{
  "num_key_value_heads": 10,
  "norm_place": "pre",
  "norm_eps": 1e-05,
  "rope_fraction": 0.25,
  "parallel_block": true,
  "init_std_qkv": 0.0357,
  "weight_decay": 0.072,
  "batch_tokens": 32768
}
Each number is 128 + 24 x the weight over the matrix's rms, rounded and kept within 0 to 255. Layers, rows and columns count from 0. Numbers have three digits each.

# layer 13 attention query, 320x160, rms 0.11, rows 110-127, columns 80-159
128138129130093122134147134076125142138129136127127131136130123122110148128129140143172123125102112142142163127156103162171135131121132169153157099145147118125115100125126112140129129122149102135136140104165139114067125106145109153149114149
105111098143134130168142146167104120119127081152156157084097171141085148103126097075151126142125105137133129112113099116114123106141135100126122139160129151101084140125127110101136090119149110094165114131086134125123087132124149118101116137
113154063121092112106152130121117127103152131156144121105094155152119110104141156154133125157165109086069144190143117168138106121111113114145135173132109106106126136142157182143137130140139112137102107123133118111129114134139064128144172113
145132137113118099138123124153110133089102114144167132124151144122112086130148148121116125141112125133102080142130179111097144143121150150160124127115122152111152163167128160113127155113125168162144129145153092091112116124159121145099145141
148140113150110117097120133124144144153144113102090141172117153089126128149117147156143163134123111099097159124177120156112123133076140059154112118133122088139162092122170153096076152102158134169136070129114150116135151108135123104121147144
131148119102100147120126106153137084131124106087157095141079143132152155162122100104094158152101123137159111121134126144154120156107106131136143136132155114120094159134103134139112163119123135106134153083128115153126131103135122163114102100
131105115125154135119122125139132126145143120164143094137147104178125131123115149098133116106132128148115092121114202133148108129157137104120121116090102111136125103125096133069142132130129136102174179121127147113140124142105086154107090126
151139128131146155139127138129154121109132127116127139134151119145145115101118143157171100141065136142126097143117135132107141139124101103143164126116127120118126186130150133139150159135138164128116128110146143156084120149121128111135148106
169116121134162130090156141097130153148150123119091112088109159125127110163119117075162141130117132150087134146158106149160096136110149153127191142105145139126144082127151134125164119155109136155101094125136116162145124090122115138179120117
148121117123100113124126134132146127102175145153138114075125099106153122121107146134141116134119129118137140151105103101157115089148098151113106118169150139118147125157120155113144129189157120141090155136111090150126149126120076075136172160
130132117134112101115091155136133140140137130134150161122134165095148132129149143143090107147107129106078114069130156144140140114122164151152142062147178116169089107131108097116133142156146127179144140094149128115110146117121149129112098126
167102093164094094140154095139142117125105104137156120132124089111132147116124143092136116137126103173154149145114166104147146116123106158090155115114135116071148144090114134162151102105145119154162123184147159098114119115139135141121118125
119114128128120146158150143144140116101138103137121143144102141110119140108121128163101159107140127216125164102121074123120104139100121111117137111179156104159087157141117184107107145116152137106116139104154122178170157090129131121087113147
158126139095151121112136130119130113136111105141142150150112109096150089111063130130148093102130127094116133097105125116149144151172153148131170091121088144099126106157122135116119123106122121107173138110123102130118107139116128137136121097
148179151142117124119114152121073136115118121154074129103106118138170105131104105149130112091184121144087110124123128138109148130070137118087120114091136137116162109145119100138121102154112155199105122137127150127109136133085121129120125119
160139092149106117126124151134097118139130151151091121146129107106191120131146099170165131128139109137063126087147129133126123184128116133132148140125135119144111147139143113134143105152139145135124093122111134137120130125153157159120127176
143098141166135098125107124162120136126109092136128157112147130167152132170090086146109149143151151108131154156104087149153158090088139155124153129084117097129124095112160151098118198103089141078120119113158133141135123132109153125126124156
141105114132144115121120141153129144136137126151130100124136168106119106125099112139113158126081137070095144141106135164136101156114104122120099100162102154111102137124124155130109134115103115124125137089151145120104138135115134148121174135
# layer 13 attention key, 320x160, rms 0.0863, rows 110-126, columns 80-159
137138077146152135168132114124138115123138123062087126075119120084121165135097144120117121072100109158144132108125131176128119121100113190172175044076141116186145144131090129177125108166097148162098106141146160151067148198094106174200151072
143104109159140111103111131091158115135165110101137141091099161093118129147175154084162181137175086106122139120085126131139140110135084111106063150122175097079098172207140086086157104171179113101137116132121196109089127137150120101118155113
138168149166145078155158089105116157101148161182174124122113118123109141100133181139098144184147101106109119165078139177137133164121140125138059117147145119118155128191106131055085165159106123109114121113112120131123130176143115074105164145
189143157133149100166110079169128131089092077169182110148139126211141119101141092099114132167153117097095107168101184129130072151129129142167119089181141176135109139169102136077174107106084114078136119188164104112142149157180120125092155201
138152159215128084093125117107168117158107144140107163147114118118092093129137123127122122185081102084129138176136126135106135115135222148162139114097164103116150126146125117086156156105190214114094085108080149144154137127108135099169114100
074125137113074128119145102126167101107143108107164099133120174148126179154077113179127103173115104156140111158107140158160123159121099132110165121115179105127115192102084134116074168130090072098125117151116065159140214085191132104097058104
139099135126154078135092109170137131151176117152096087147151117140128137112136111092164102073166123096072104122148154140178180155149082083119135100119151156083126141106139109043144168184140151108118184111091104119145069108121159158135110118
090185088103140166121094115116121122034198130127130103157139154195127147081157104120112135119101158190103057121106123130103122099070125085141220108141104111098148153124133140166126157143166145115114169154147118142174133135152163137128153083
106136140134134158117142130106128110175134155110093124131147139094143134147123116073136058098113094172118145130146110119142147116138142179129126162099116138063113098097105122101203147168090124170117126113103156152097102083135137140180112138
222114129167117144131114202155112152137081168111150084129152138086168136103103150126114128081128147116131152168073096124155116071164139109156080084171124139150101170189129134129112134123182099180128167145143136109092164183090139124055155124
156117103194141019136088136113157118112072129180151162116086141105128126143114173143130116123088102102080093071116153137153095152107129173160081092106134083167107067147165058128177172166155083150100140151175149113175104109132143145044109110
129087099173097137087120049120179151103116094126052164144147137102177151138119139115108136105097080111163129153205107121172134130125134203041183064132136128086159122110123106144136073128138138187115122178149093145088068068125154149137168145
083076104160095111078220165136153107117146125105084115166102170102144102086117127158093130091196136175165123180093146117095098104117172162150179101085168143169131136161102119121073107128084215082136123156102140135167177113106159175082116158
114158162129118077150141170119131129091089113106131153145128112143150145166085101164145098053133095135096157106166138149140124100181143099089179084126073203145144098152143136115100132132100140152119133088091129130150140142075135168150085086
152111174134139063109153123146156135049094055144111186122135162120120110132094119146167075052212184150156109155168085067154111155150136123051090115132092151124119098173077166104092140132101184157111148110176090109171119115104094131117167138
127155103124042146111135132145091099126129158175133111127118128161123111129152055158210145122088164152129136090147163117100137139170103161131111204171181110129115140203059084100094100145097063105092093148124168118141130119136142147149152151
128121184141171092179145131093091152179097094138149178140139172174103084102071093177089089119128109066156124134113108125172103118115176126133123107079128130073081095102107152119133185149103153100098137132183080110118144150085124129169170152